From a checkpoint of a small transformer trained on Wikipedia.
Training: 152M tokens, 13135 steps.
Each number is 128 + 32 x the weight over its row's rms, rounded and kept within 0 to 255. Layers, rows and columns count from 0. Numbers have three digits each. The size before them is the row's rms in percent of the matrix's.

# o: layer 3 attention output (transposed), 128x96, rms 0.128, rows 8-63, columns 0-95
# v: layer 3 attention value, 128x96, rms 0.127, rows 9-63, columns 0-95
# q: layer 3 attention query, 128x96, rms 0.197, rows 64-77, columns 0-95
# k: layer 3 attention key, 128x96, rms 0.183, rows 64-76, columns 0-95
o8 109:118143082154138098143102085188131167157097146112081173088167139171177088141156148123110153073107168147129082112141142146151113127132108092101102130134184166199144163106110148103146087057138093132125117074056114139148100156156148122097185110133102093189100198113087131101182155141134121108
v9 077:132167118114137159152118185109131131058110070061119071177139148157136159125062097134165114175085136110103102163117142129103142168145143146101161169155102085126095110052132155140148161144182098119180146105069155139167115125109161153108119070129076133156150076129171098093094130109093177157
o9 079:200139136112132166151064164096129087107095078157111120113142135094167161145121218089094132182150107122148107128121142131171078140091165104102129128138103119132210138101119156153142154126098098116148170164116119167122170068076106121149144163116091201147113090142092109096139046154132146110
v10 101:077090071140165158135152092137112171072164132151076122127160090106093098166090166111041156144149120112110150099101121094127114058107148125120173144134125177135092164137114122146120153135173100085111122115134212149072186148093131056160113125090151139162129138157106127147198134121139118082
o10 106:097127107145155163143134126090121123087127163056148131069150147147151121125097058115131168108145072050161186150097104112092133204160078115171132137084104107154081171141142139178121179130145118078129079155146141134070115121105124098159103126157168116134120129152101193105120143183181153147
v11 110:096185146181136145071100138146147131146104181187147147117110149091108132109132137130115174184100157145153098144101149149089093155121189108077152081146141160120148156030178126070106140133127100123116050101159078147151062175107170120104160129136208159131131099136124150128139133143122112141
o11 116:063198107149120132166083147169150117109135185164122159159186121105172102082124185100103155143110144146148109149149179152093108149088131083113103132131126132119106141109146135082130111087098130099100119102124094132116017157132118166125175134162127106151081058108150184095103141175181094116
v12 090:117114130129119167131193077152132156085105160175149179076137134175111166086088098138113138109178064154164077111132140104132100121157208169130186155117095110171120088147187132141143154111113124111112134116084152151116106042150118194177111107128136120076106098109130138116146110056113104134
o12 088:145091149180120109106112146123140133186132217106160139097140089119156132137139133129078144170134074084147145125106139126130097152090143179124116146125141147242119143095114140118104122164129170114139103112138151093092127108148160120107135114154124124147131133000086092142159161097128141162
v13 095:122148151088086124185137113131155098114140122094111096181092126153173108152084130093168116112127109145109160135116143158059167180161143085110188140097129096117079118113112148184136164116172123082156162127081162110076125137099097078112112160114125074199164175138124151111106200075141120190
o13 096:197092122104115160070120110126146058119117126145123117180110141120166171162055114114102114151099092107116134167150131155172128131119087130208188098163085103147101089111131104167108155181137088140111152117136148128120171161114061187167122154121129148100153166147093084107080057124171134132
v14 092:089147117096147113152107113145180073119108167143176169185183151164190115112169117171133121128079134051106153101125185093139096125180090129153102115151156111093148153094069129092117086089155126101114100081116155147151130161135174125056089161101079083123090117144180140150093118150156132139
o14 099:157110147105062159071133119119119096109096059127064165142143175181188138154147124181156127133119131157119131176123189129136101115109143112154147120102140139081176095172159102118153147091088090103143138151161066170193099107079073161115109114122162085126122123125194110157055141102128136132
v15 127:102134152111081189160141170087134106100138120165129176125117143106158152169083082174128073119120090123102169166114173095141148183173150150192134081150130109130087118151107112119105118114125105086159143151110067195068135093074113148160086083109089116123113087150120195167085132130171160135
o15 132:147080138133111152093187144095126125115075114181104123145117128088210180184132121114140127166133101145119113091075196066108091113119104106167164090126154104181157102189137103144088090110101115149132169172154126131132109146116049119102088107130146143117148136132129116208099113150173188107
v16 098:116145163132106053170140128119143105151073101133082153152098082138111138148137120149150073100194136137103126148115142180155129097165113051164158119201137133098134122077134082111142095119150153179175102162120151183146148151151152148124090127091128186108156160111133058194157166173103163116
o16 105:136097134106123107154155068121119099130110098138136190171064099146156129100083150178146147097142132198130104152136168158102112149105175127088177159148124069074142107208094123128147107130054115172152102161112136128123127119147126150124061166090085123101109202121151060126109116179142138111
v17 094:062151091154098160121108130133140190146181094124114105083131162156084089178111138115136128142148147176114110152126093109163172156105191149111107064076057133133075103150152167137151121149146137073110148149143156080117140136098119141127147119101156100132144135139100106096163130088083045037
o17 098:087174104180154158151113142121129147178130167086164074104136138107104159127156126150075108137120118088133164112152115164143139156158090123130079112165098130150052191065112173112141116151198147060128128101131130085066137176128168109116174093137105150122112120102068211083141143141105148134
v18 099:081127128142124146179088103098163087186181122107099153092145153145181130137108137174181130175093108172151116144140191136143128196126111077056152051143141145099139159170130092148163094106152132168149131096139046164167128138093112151155113145161133168110144068146127127154088125104135152087
o18 103:123127112083129153128166186125138090212138132207085139152135122090168138125117166112132117189119126147140095046146156162115098116098066083143183107116184136030169131132122165100143083120066112166114129119127086128137126173134103140139082123146124163114128118112160093142099120165110150082
v19 108:126153053087151141165086115080141133159135145072064086159146107149164113138121131116157097081093107086179140164116170093147098159114105149178162145131202133160080095099118174146065156161125135102101094153121111120128164133039072117121143159151165115159137087142136154076139091114158138139
o19 120:168111107118128149179114164089160148125123126157069090109121126075161133135113100103132111139106116116120144106084111136142128138163186167174143138111173161184132151141158148134117145088172071115093148177170095154157201151044064119124065171102191122086134082141098130137095075150150105097
v20 081:137102129115107131164130070102115115154142158096120189143133156119119164167133139108148148098155105149133148181171070119092124092136110140135092178122141158101176151188141132115161099116114110127216121083085082177161114123097095109187147229124086175196096122135160163124092108134155139087
o20 085:168088172116089111122175160068133093111093167133113120160165106120124121129129128180175157134144130113128093081110095080084090062082083135156178161180146171077154121173146096143112071108151125170140125163142129152128142177111093144143073160138158115100167107149156103202090124135063152098
v21 096:208163113103148120122144146154189145130163149201127157111124122147208151092178070095117139168153120171176130161100096093157131119184110110083120089067163118106136138107145100127094119114118175127058122137094099130132120071118118172050119101116102151134145141119172096158168139113115117183
o21 101:141150083088201160109079074155139073130124126149134131140125095117132141123159151129032142163127163206160145180117160155137102119136117156096136131088144102231114138126132120141120162143109207108134156092184082098150118141130138090119115104099150099156142131134088070083118118086119091151
v22 109:123093176109122129062165126162105102144144163115113125143158120187090131087130184126087065154107110125161129109171058132146143171085156123099112180173082152120092179095111099065157107142116103158185130058135147123147151156115162106142124163164043146095145112109131114136114181157107144172
o22 121:170135154087128140080151127167104140110137180113149140145144149212121102067185175096136101065115108152166152058167088103104142124061127071094111140113144121029163122137149124134177100135089118171167092102080138147153129116135116112120160168161049138122137131134150141160145150126140120140
v23 089:140095149150122159192090094150144131104157086112082101104092057126112138178087121067163112101190179184081124179138102130102187120112134113135158152111192106130100188082149179172168101134119136165132137157136166110109146143150150089161167126133092126138120069134081082112184114101118138129
o23 101:129095139108165139201101129121134094157151124161171161094085086081051142125118109117112114176184186167129152081168094137127106152141133151098131154172076088126073180132094156151132140114130121139137121124084124100097237110109169118143110208132132141125099129118099128076125072122103140139
v24 106:074180089147145141134143087110154108155187127131098123116162178117199137108117121167117122114157124123122142172136137210137114171137049069124133121107156161084140191080086122123132148085115120129104151139114134104162115201058123085121089146118140143129126129118064090148085186116129085082
o24 112:142133100120135158141161107093164068184124144149094148156136127066200149128102135160144098084111149121156172125134131208122128123131054068125157092160147164026115142122110130112132127098083107145124146114126115151129067200149090113160083156175121104094135170132117129135078159121120087091
v25 101:136136078147187166142110132092096156165092127107149150150127064044161098115116171074077107153121151107163101107132095170098080082115146151124117165114169140155063156114091108149146146134174138110114156164145101115075176166133131125173166142129182082084207105160095173135122134113109118153
o25 104:095156077090118117126119157123132161108173133108103113101156110116113091137140071064158149077133120134115127088139091152109117106175103176170080143080093119099109173142152167173126164137205126065120113150058179125113165167168127070145174153113126108152133105174125152069176108105187129153
v26 110:090169162155158108123107144130141154067158142132101086115118111150093151161177077106126137164163132142161151184112098175118099133105124122110094155104091130135136180046151129106107153163197037079105111147078115197089162110119105122113156120131093133161163113138047102094130154145131106086
o26 117:139159113108143151153104089122157064068134158151133075159172138104160129174145144127143141119118110129162101158146175110099092186114065111108132132137146113186116165172144114154182127149182110149120129149077091178084099105140104067159147130140129122134117069190055162081069088155135112085
v27 115:086107078088134141141091131105168127136076137100068062112146085127188125131156162146169181128177129105174176154130152188117130154172140191160150108145135126129163104154141113142127136125169098101138106165138080149067164108080078056151195075124157124112143124118120137155065153136106111147
o27 124:131094103093142070190135144101186101120115091119053081161151114119135115122139130091139125138097113109117102123116182196144124134149102117171146122111164140137145144169088147135113114144180126133132111194090122136125200130111135064145167117140165175121113125115054118153088073223148088081
v28 099:145103141128134177123112191091186163067188196125079124145156121160146160175157100147216097094080118135136085116115147121162102087133079140106117150096167112144127149126116153147107112195188092129176077150137076106175136135178084152139128100108155123136091092129106170151129108126116165115
o28 100:160106117094146164202078144120135162137151109156083109118087119124091118133156159114153130167148168144129079144104122088166111132157110138067153144114160115207103206147127168162154119116142110074156149178094089193155129089074092124149101083057175117095128127128126079137163101177107124112
v29 096:144064051118143171173121150147107141076096110122094132181124093136149081124087106129106144123120139097102115097121113139141173194085140103148169225142130165115083121123104132116127176157145116141152147157090159096174150148127124124091129097136095058201098113139120197139131173110165103180
o29 100:149102102102164156125105142104112124127138118102123110079106144161136168102126092115156128088190063114151188158090075083153173130150114127115090132092096124165137155083162124116071197169124129108091149176144168155165160067091071142149170171171123148117098109172123121130124069105208131128
v30 107:141079167160134125154100117103135077148099176170134133083091153117164193085184113117125113169133114125190201148093158176124099176089101142156138137179142113102162084147113104105146118080146077159164137115161077120148135158073138179113114115086090156131136130095114150155052179161104128109
o30 114:152076119124145078115161116168128063150101103183071117155134090145157121127142166144145148080117149188169101118119154124120106100103091094124144155109174178094169131136099093073153086096062109172137111122102130156202108194182130093130180103143100152122104124090119118167122155192160117088
v31 094:136100098136166112150142148116173081147130119110143083090164091047154148092073180092143119128116167105105118104113096137130124154079135166080174148192184152165090121110132088113118099174072157181085130127182142071072136130134080082147185144154165139106167132141154099143121092132091109122
o31 109:132179116127122076210150175146160116112157125144133135102125114098065101087118106059099134126102202094115185095126084202143174096121133157134135178101109112058138164095117150133138168123114151106119098116096139136160199137094149092071146163108152156126103137119140129097177134088167103085
v32 105:117122131183126155146063107118155098195051076168136176096166109138205131117123134145152121127143111066080123130116193108180165157127125181174149119114106179135167154103141108146152136132117164093109158127122105112122070110094146120091142132089184099142069100146163192136119142135110100078
o32 112:113129143154081112147083170142188140178045092148087093083167110160181160147163095179110108134162124089097168110128165150142089102118113184181121121069101180128163140121135136072085097117114133103117172154118138122157135168124101109068127103117147113109068126132172180131077168123173129117
v33 078:100057078061151201083150151138100183111100149185076129162118124140161150080164080080079181126113125168160134104130099104139119147119168143154185169114099168178131099108157132128109079120146131143105054118103138142102164103172152140160165136154149127157152106106137160122103127092074130164
o33 086:124119162101198098116080117164123176130178166070106106107127091183105118069156106081078177131125111131148155110112094149120126115119157120118087146117138133208098209093155158111125123114167168105133090135083157132080149117139147104145202141124139161153117084069080146103188105143135114160
v34 087:142125086157093192118151114106112205160126162115120153142065104089129124118138152107120165167179102124149129149112117137086117141098185123154148096121118133152157109154155187186144182130142077137111132116162119069119122133161142152163157175088198113121104091126179068115100133079075041117
o34 100:096130119143160109123106131113129160192140183068130143120119082107077107122119146125106123149149128114146132127099076187129122130149116129142084139182097167104057158101125167135134117128180125092139121094105192083075117200191201125150177141138098162146104090049128127091139157195118123141
v35 102:132138111180113129116139108158074113137106117061117111163158159191128165106118104119049148071094142134163140117151136146147179133147152129123068166202081115128158130118147070156191100087151110149119167056145084117128110111120151127126148108143086153143068120099132116166062168091103144185
o35 110:172109169145108093142123107140093122209121129115155130138170151179098141091133170077099105106135118104133083132113130144125135074117141102123136095124136143060219123138105086063090116118086132134154096118091132192095220130155174110163185150171064169113139165103147148139126143161111119120
v36 091:080155080106129200175159114137106106120132164151166197140152161148086136121153146117155176161073093206165090146121094151114098096117110133101137137200110060112146162147137141138139150105110180082081141119075147108079106137101191122208139124109119127133123156115121180124122105108126097168
o36 091:117134145132077156139165122138102111135131173090127172138165104046115108133129115157097193187102121105132130115143096103117141128085120083234129151133096194102131142114119125077153145142124135140176129107102165090070080151090140139122167111180114081110135204045125128154124123096124151161
v37 104:164144135138133172065135144159110131085116112174115141135098162041155167138103153132168155156203123169128028139149173109140098156147162137106198090179157124141140106140090109130111151162077119161114179162127090086166123092127101169169101104142123093064123085121118126117113131125087149142
o37 107:144135094176170110167122133136158104163161137144119143162071070053129151104085157079106097168183123151160138079123105143145092143122120097094116083163151105092189113108107147140086145134072175114114146129122186080117094130158169114120111104181102147155110117043141109181200143130108123117
v38 099:126120097083134132156135123131172115145133099161132128175103114098098094142142149090167122113144156120157111143059172142116184105100112062136104114154186110115113089047127114132108162112131145108138108061099204088070209130104126106130096117121070182153124140153171119129167085191150101163
o38 103:110115129097142157150142103130130051085105104130165183166072128107148110116099116156124135122100115147126190169102144064109112138128167113140173127100070104139128110192140118173171173110112171139133124115155124128097209092057121169150092159130146116094140118184170139121109033164167146118
v39 093:129077109119135125067100117126121114137112109229106102124121154085160129162164149156141174131139115203138125153123191082104148101183118118077161074103125103114158108185144146154131117130066098146110187173113077140120098074145172131095105096151141165107186109119174092159182139119122124158
o39 098:111118103144231111092106112152145142132168078162144113160118120143120143125127147137085134206145114175153092114142118142165112161144117094112133063104143102129148123085101140167075156160108177150104128097108133034066084129169169141121076097157156143155162133049096101107144139167107125152
v40 101:126132128164152103130063117149119122143086126121102130086145133075127104125145084099151110134111175134096146095157198177104150144119127150061022116115117109138129136139074106137105132109100145170087137151112095135137132123148180148039157134134088038208133125135171146123192128112151139145
o40 107:108177055111142116113082103157133102168132086147129115108170175180103169146133110125123112167165140157097129161181139132155128137164129202064098091152132130188159164083135086124105183111133126127026141093104105128127170105069132139105144101150119121178136087144134149075116086083117165133
v41 110:103190119187133140132127117148108165103117123173138049098163110072168143181136105088110154124137171120167101106130148145098114091155155080074101136115179135148069074035144136113114145114090167122076180135103095165088119165144148127088144102154133123174148115125102115158203096117125123154
o41 117:103144085149157133181073111141133088113167129160175086111186160086121141121117118131101120134155145149134136180144133151115134124165156138089129096137132106166081128114151145163078203125141169098068113063083125148080150102139136124119109127158153096162131106114140166029174072056176140159
v42 100:119126169136148142138100135108158174156125149168107178155112097132133127091112118128090113118176117167153155146130106145073068131169168124164105199114070155121143168096136151123099120111154086084077115113118169106149146147093168071095126117134215166202150093108078157059107108109114153072
o42 106:149110137120134134125088150153134164169110188151088158141130052106205122108164130118122152090120140050136143114167146118102078123144125128126094153176146153127089222125147150101142107073143070092164123134096135120085074187115150104143134173114173093169101071159076128083123146151133144141
v43 102:105156164083137079116131160113127163120102096054106119152122156174135153127125176150095109111107141082122179110141106114172069116065130147210192196149075158160176129115134166106110144127187160112121093131154167090161115181149129155106094145122088119158087102134141198132127141091130095112
o43 100:119109188157097138132091102092096159128119115089112104068109171177125183123127117171159121034141105046117176105128103131118145139137180122178135175158145168122128126128140110110124103093144062117123134198173124187177077135125096128133152153062113137127118095099170149152128156100160098157
v44 092:090113206140100101092125088111091112120128163118123181084120120162102166148163143155081102150124114134086142135158083128119104165127120136090153085121072150143138154168007128127158152124136116155151102071135147129121207170100147142173095122151105133123149148127146096205107165058121147118
o44 100:099098125118144074075134098153122169149141163149122137110136158155167139096136117120138119118124163123151122045147118158117125163088062065147128174171182127060095125159138105176150080141118090152115100087112127105121084149157136099148118087159038152151151202099139093180152186161118146129
v45 105:220152076073126144116152110149146111096112112108126070156116149103104069132121136112175103098110132116137135117119164175169190072105151061146115133172117115114131150123122133137135131150070131212145101102090223157189140135117076129083125139117096112110132143149198095145103149144141146125
o45 107:147129098128145133111137104109133117142133084103161177165102161108116113060093137134142118158137044166117145186081104125143137141125189089101133106143095099096193159090121142156158166152080124168142111118136172159168198084071106160118108190108113127127182109177145083149111093132054098115
v46 081:127113161156109143132096133085048117107145100160132118133147107108085162144084074129125063130137141132114084089181110109170132080065181131102084180091114139129146172154098144129089133177080154131129148128143160105193163113143169169141100099143126094178094088129215123170160119116156087099
o46 084:096151103160137134130115108140090205135130149150149126046115154131080140122189107141139116136208130103146150090146035065154138121170126117080097133154125139146104168077175139138066126175105145111103095108084152126093110132101147113126106130135083142154146085157191121123176160082113178159
v47 077:074127138157128177080119136173104165195134132180149121149043170095099139146104139122144143097131144182157096165148138076126119066160155155102132167173121115172088121076102140118151109109138129153172104190142126134152121129200139040111112138123133124105138107139157180173103082092085106119
o47 083:100168141190126116122155124144144178131150127112164111149120156125122153109108145118103160137149159143100102107150093107118105121089167136084136100183070068013100177146112133126091138112122164091142119135057143132056162156170121150150139162106131140118112134040137132154202108194106121139
v48 087:130125118130118123105115083117080099116140154163165111084139109126122115139139164148198142110134112182139134129189144087171112155106170198130152103079133158116174165156117153150115096149136087104179149134158094089114128034110124139149120185136108079090137085117187113166135148063130097216
o48 088:111135101157157098102135105120165152176121131121120093086125120179122115169149131114158097191122151182166104045190078151180117151103064097165136123154151140155154100115121148167071095170180133099154085130062132068151128172105152110113123150155114128123152096062126117156118127144053100131
v49 098:163146070155136188115066114096173109099111108172134091127163121072154121192140141171119175150169106159143131113115136110127104116109141138162134111127138166130167115118142190153109110113089123080106112088168153107092175154065084142147109116131205193102170143143146223088109107107141122096
o49 106:110111078170112115179118151125126140122102085159068087137123080088184110127129081128138146098134120064138131142104145146104102128143098050206142141095140181225111160105145180136107110114161126081152139124137124097146068159067144129104141148133201110123157106170099180132155145159136109139
v50 097:108112126164123106118136126146177081188163080148158083132127056168121135117111129124127083132140133120065150140113078091139102158107117110196122109073109098154108172159116148164100133186153146144069108148169120076128140109108133034064151144154180129164122113122088106145136098198093108161
o50 098:137141185094099174137149136167148219143106094142172137103117127123111131164180066136112088128112180102102152117166090181127147133144153161145115147062101107068056124150119111125157146162141096122134131129166120107124123170117124084073122124072136149110039111206123163131092131160101105151
v51 104:105074099108135077146128114139179146154099114142111119142140131090093082101097151129157168144136157078117118144126212172106145084173121106164026141129149104108102123040171163146108119113109147135081117147085120125130162082135134139040159199117116123136145140128122131123186070143149113114
o51 107:124164118126110121125102118088122058131108082121142152161131102148119137171108128153141133166102115126111154204161181146106106137160192217064096115100078123133119149144146152145153163085135156135114139107152102135121191069054138170097104173110182109124137075148129117130074056095155119108
v52 104:164138165075106177129151117050112122131125107067159133167128098186139092147131161180153041075155127126131145103169155132125161092134144103181132114165089125120112132149174131125158073142124119087189132163108186115150141110154149148164060167091124107131162087148174121133094114133117192088
o52 116:158059185117101162069160127106099157134106112122100160164107121164159127113129163183178096133126084158111080068147111081136101121120159116146152120163116118082143105170104167158152085138103075137180121180114178128136147128118095138131070175061120101145172163111199103141115121114083183144
v53 096:116172133154161123082140123137116102080193140135146122129181115123148116145070168137074171105177140127123080135182124162122125134087116140093051155104092152158152080165047093102150033079145120114145123113118067144162140052184161130116149135163142108121152131128123147128135105097111091135
o53 095:114173147150120147142159143089132139119145159094117125151175178169135120143125117101149113107154160061143086168185120179130111086097044136062103115157151103172196118110148107148098136121193219098130102118104081141094126137096126106131123104132141139162152161054124139105161117056109099136
v54 092:136139073098140137104132136167090120152140121154153183109142150103146112150101093150118102071103136132118098120108163100118213088123142139102172170150142115165189085150169082106080151117078170143140141118082120114197104051132210103162138077131112099112091123133101210127136102090130140126
o54 097:114134154168136152145150167132121153136125110125167155107167131093127156088112120148113130159139113096119162129083157036174124099095147169129135073098141118239190134077123101102071160097097198129074133190146158117085146111086093134148089121163105117143135165088168133162159129089125111142
v55 098:174164116190119098180160125076095105075112094176157133124085086110168127131124098124156145146149109142118184127132094119123084132181117112127134141093076165134164169177100191183131144102110060156177150189174136161129093196108122149126101164110150115119165132125170096148105175120091085111
o55 104:141123080138141080091150098104140163154129119117128098089129112122147120162130082152153146138161161148164101163121077204119123116144080084150122139190134130117093123071093131154109134185131090124150131106075176104137040220205169143120118139118096137131132103140096094072153167172102112159
v56 113:165082089102156111112232166090087169137199192080107128191129107066129127120120154079147106135088091099155140061123132132116125100110120079171152170164128102161075109115139164137116167125107142145114129167150135080149141148122103145148059100131089110099131138119173127148115089163141142161
o56 118:142104083085166146085175114101089203130173162088142133130076117104071109131071118120147103114114119119124140139078061060113188092167208097131125108121124133101090138097140155180137178114083139134149110136154196148134110122112109139142121146088111136144193116121161100140196141118167134164
v57 113:074090027137100220161159129093109157107129106118121073140107105101176096142110155093145157146142115178123123133089148113165132117162110150158127149136111136125153148123082141154156170135171042116181147184090114154084170156090165127138115155105133109187180141126106133105118148120108184093
o57 119:161120076115157155121143150087120138154112106072113062084136095126186126167099099132141153171150081168157128096125086175128114143150089110159129109130090157168117179117098142160140155118135093096147132173033190151073159155114150127153128130136150142142117131153059130087127050206114120125
v58 091:113103110102167203118135149092140122086111150125119163181195118068166061132152180160130116127136164106158116101155081098098071137157143136180139157120113116128130151096119211148147136138187123135154110089088203097179162186131163121095119149093120122159119105131097102086092101096107094107
o58 094:137104113076153170117080135043118134121153109069094149077104113114165128102144135166157100113167137108132152158137104138154125130117154110155092183153110157074086222109123174178131146090164083083187108154094147126154103133086182145166150167115132098138105074078135127114167145106096137172
v59 080:133125161142066091121171116166122136070062124110157119149125153115085165094093158163105110106118125162099079099144072119113206186133152115161096195105093186117094116167175131109103159141106091130125109126151136124175148139066073121142159126131177153114104197110089155163126082147140169130
o59 083:119129148154138072174108147134107138077142179128146076121135085118163103124136116113149152078114133076124164197088127121101205120121146121073076156134112118148109076128121112063112124153121131086112090130214129147139111086106147160099140152157110133099136165239156138195171125129140150120
v60 086:107111097163141131093099163200145149180159066147152147087103187099134140134163093136167153204146142123119094137132116114126099110123107087125070083173108117113138135159172128134157148108109197170099099104118064096105149114132114170095160085134126174047094103145190150157107084135115166129
o60 084:046137129129139157137138127151091153172112068150152129130117102079083143117144165120120146141143165129121140135118177133053074087116147136114106111091121133033148140154115174114141154132100209127104175076157131115132125084139153089091187065144103171125124087173174144164182142157104109119
v61 088:143124113153160037056109069136087133147174150103132100108112180130179138145134131170140135152126152191127121139134155094132123158083133175068156086096104111117148129188118149101139141178136159142188148168149090072142109105053141124109103124151111092062101104122151161177092116111109173139
o61 093:109133070173158095080133142146148171140124102176119067149142131154144162110131164126112089138135174161174116043170094096147152144108099108142108084087177137052164106043083163123109137152139144099090122167164113106139108143143125091144170074139083140142140119119114182174148149175108084125
v62 099:147106100111159074099147109100179107145125160089126148137154137073175119095144163127182142169127114116172132130116154176108114175092125179124154107128084110120226164156110207128178157136100145124140100163120176126134105141115204109059115123083144068140157149135177173145103115113129084109
o62 102:115163054105129115080127136101167157156107100098069123153163132156141145136129111192130118141143162092126138135161099186162131142102150103196083155126096198108129199022101156138150123125111115127118115163123152131157093146086153132101181118093134111189141121067083101124097159143131078129
v63 081:132063162111125197168126094079182119161131172151119176137079104102092122106151058116147129113132140139137124162159144196066136077153148149116066127163175101093114082108129090134114083104117130144108111163094169137110169081145177155160111130095102181162156122114144178128119092092120179092
o63 082:147084135122099104126166102137118072140113113155095226185115043120149130121134144135125173160109164153119063103135145090131067117102135143075138147157130118141107178197125126139148114091103121172141133134109140127107183121080125138159109163104165110159155165082140080150119081140099211079
q64 044:109135152130107140073143151112136175103135137099207157134149182136135082154158109126158121096174211114095208101132173078182168134141068101158119139136107140133147121120126148097148143142172200148128124105095139141105118053112115112084179136115121140039177143127133106144113134100109121082
k64 052:122141165132151133193151107131153115159134142126128166194192113116125127107146117110151144148150125110104161177029098111160188131090077138057097074119128083099087155084074112136169161115143135125110139172127160145091150165162073125108132110102158174093202106152135088155094143157107113147
q65 051:113123099103141094103113136066156184116150164170146109117130101119136131061097078131137107131182149141152113099115207130153142127099079169123124135116084136120139072108080055119162150124118154107123129057123160090155115088158070170157163136103107126120182191129154103118057141187091091135
k65 060:072159136147136079158101086165112118136089114176165090115136107106153110096112135099155177117126124106136110134163132142136154095163101154140099156166200109120070093100165116074070189160133109168095129060130190123194162148133072116108121180112164121138165155122162081153091131161117191119
q66 058:143147174137107071180078138096127164095137167184158086099137105131149114155181105135122172133163098111144127119144119053189115130128126158086090087123069116102119116127140125133177126147111143121105163121114150093158089096125077078105138162130030117119163139125091058163070117148120131192
k66 062:059144106122141131055176181085147154119123100120156151121176164129082120093145120116130175154124140101073124139141094135146136097115126166093087144176171124132113183145048093131143137098155174165150120147146151145112168098128132090065157128131143169105209166116185081135070169151104127099
q67 049:123101106163091117104240161135138084170043079089125147156162135135131126147086169095143168146140140103091100145119087087070168144115128146124115143104139139139187197128127142122098109149115137104122122138123119108083159104094076113101125134114210131154119119131156125130095101124130121021
k67 058:160158119118138208176099103146148091102165121138077146124099083159183169139115154161085065089126125122150149112178157131139089089099147141116143135128118130160110119143158161127104090066135141096088126151124094106096104170137117196175131105115114115127071115140029170111181127140121049113
q68 054:090096178171152115153191166093159163144116123130105086107159094089098116158115131125159153149143122142121160135151108098128162191110064145085092061164128144099142107144144117123176154162156149133111137094118169086109113099105081048109184206130110064087156147118123160159071084148141120139
k68 065:157174123158099082112099113170104110040140170151087125106125080150129173107180172183146132095149150149176120143135134102127124174119133116063094166149156099119163084112138105148105142141150171125122115152122152091181185103101156164088162157098140057105123140119090048092151082139136084142
q69 058:100105067146130142058184113173151086136151108122151103142204110078099086137103067123137103146073154123098134118029129179099163110132131115134133128095153125139158158161096150075083132109126210105178112175094094147144137135130117136103116099140190081143087119126165116138157105120153153117
k69 052:121121175098105119103103090162136138207124134122092125116051090119144130141096159138122118130159075169078115143108102109065119084137112125195203101109084155102157170147134163138153113108109141180151174083135168162144083173136186165102077141106119094143108107124165165155116119136161179079
q70 059:111141138126129148155152166091172182119069147111103141131162169126074122163098171114086158086099108140103129165114108081111181095088121128078082084069076126104128084090159152163140173166128115072100153130126111155163122125077105096034134157117099096152200136119134142121079159147147150129
k70 072:149111120111097119140067102151088105081174164157133103090105059143190182096137177160169113122116099089182114108146112157121071143132174150161183148141113142145158120151164131065115123115162139146066082100111181080080178110121160171117126128105137088144065125116062121110139082121109122129
q71 063:081116183136149205056181133133162145144120134119172098165209141137163074124144114102081138123150154110071174137091121100094168153085074125150068125131126133085134151167131155097140115103129133086130124116114117112099083145150075085100129171149127166079175144125161152167086068130153108125
k71 066:153082109163091061142158101136196132170049158136139155100141135129106152178141057128131164153171165143072105150091151153121150144168058132138161119113135124112188172106085178105213135082158094136144165092108160140156152153103140171077139103144107128115124137126133096111132134098127183136
q72 075:119090119113162161088177166106140150131129142113168086124174135137141094146140060083087158116140143076112176127043172132122194106170081143131094126118129136113085161180098101090085145128143142066107151114106116174102100137126088126116116126133202184111171119129147187098084145099156127072
k72 075:111136127148114084129117068133155098174052128138126163130139144151112113165125083160134171143146131144084097129119122108095100117136120155137146091139126103079125159104071157115221147080146102140207162108142149146153110130142102141108116105138133103066139114119242062132096136115139212106
q73 065:124087137130208137123134112092108112133120110110105115099183044134183093117147032127140149173128147076135152110120116142123135123220116171157099136152162149135103183157105106046116151100182125124132149114125146159095089134135127105198161120106169171135096123128135159116124075103147141089
k73 080:134135167066139144130174120123136111186100138140145188162091164171050090107119128124044172109144132177067095164110119124145140135124119100090108093127106078113110147136103096140141151149092161104215146099135136112196092103142087109120103140143103123080153163100162076182111177120135151152
q74 068:130152150154077133097206161147119104169121122128183123140149199126074053157127130115092141134195148182035119127067101108100138102077129133117096124067098130111147132170123142130151147107082160105140147168097157120173085113113102123105096152158143097143185140145164155160108136136142174166
k74 078:143110082176148140191116145120171129136037098167098091145163089092171144174160122185118101141151145144095127162125103139091124138158116153165121156156169168095156154163071152123149122032175070105073169138150107138091135147102135125083131132115155098087097101148124113159099086167139134090
q75 076:174104163072163173087106104074152154146151152130153101119120094154149081147135040124108155116133120074070139099103167095159132132153132196129083124114116118140078170153125122102140140117185110070122162121090156147102078123111114172132139125109198190125146123124175179102090132103165121068
k75 088:135108146104083123141192111132148120161069214139134175130077164157073105098132116146082178124131139156099094166100123129158169137139069130116107125141118116085157157122108113128205147158129135114211172060105141160187105153108118095129115135118090114084159127110159111182091159139155183144
q76 057:121151125112132113136108126088120133118164198076170128070108163104139092142122122111110140159115087090171080105114172165138099146170126151171113213071133117140214130181159113122080118168159071144107060107102192180120160100109169120172177109107145123141134102152133140127116148092088119135
k76 073:135110156134134135175099143127141200094144101137117163102111126152093050124122148137146143142098129178185144135093134145162100098072126099101119194130150182124104112124174068109058143156083148106147102166137075129180142191092089091070118147134183088172157120159151101111098081152131137098
q77 088:111123131095188086133171159086144168108131164180139128109109134125147148088107123106123151064111105154152122106158125122180123153066141178137089110121136112125095016066116127106141180129143152113094136119103177127137124124086172156085172162062105125112105189118113115160093182166142153182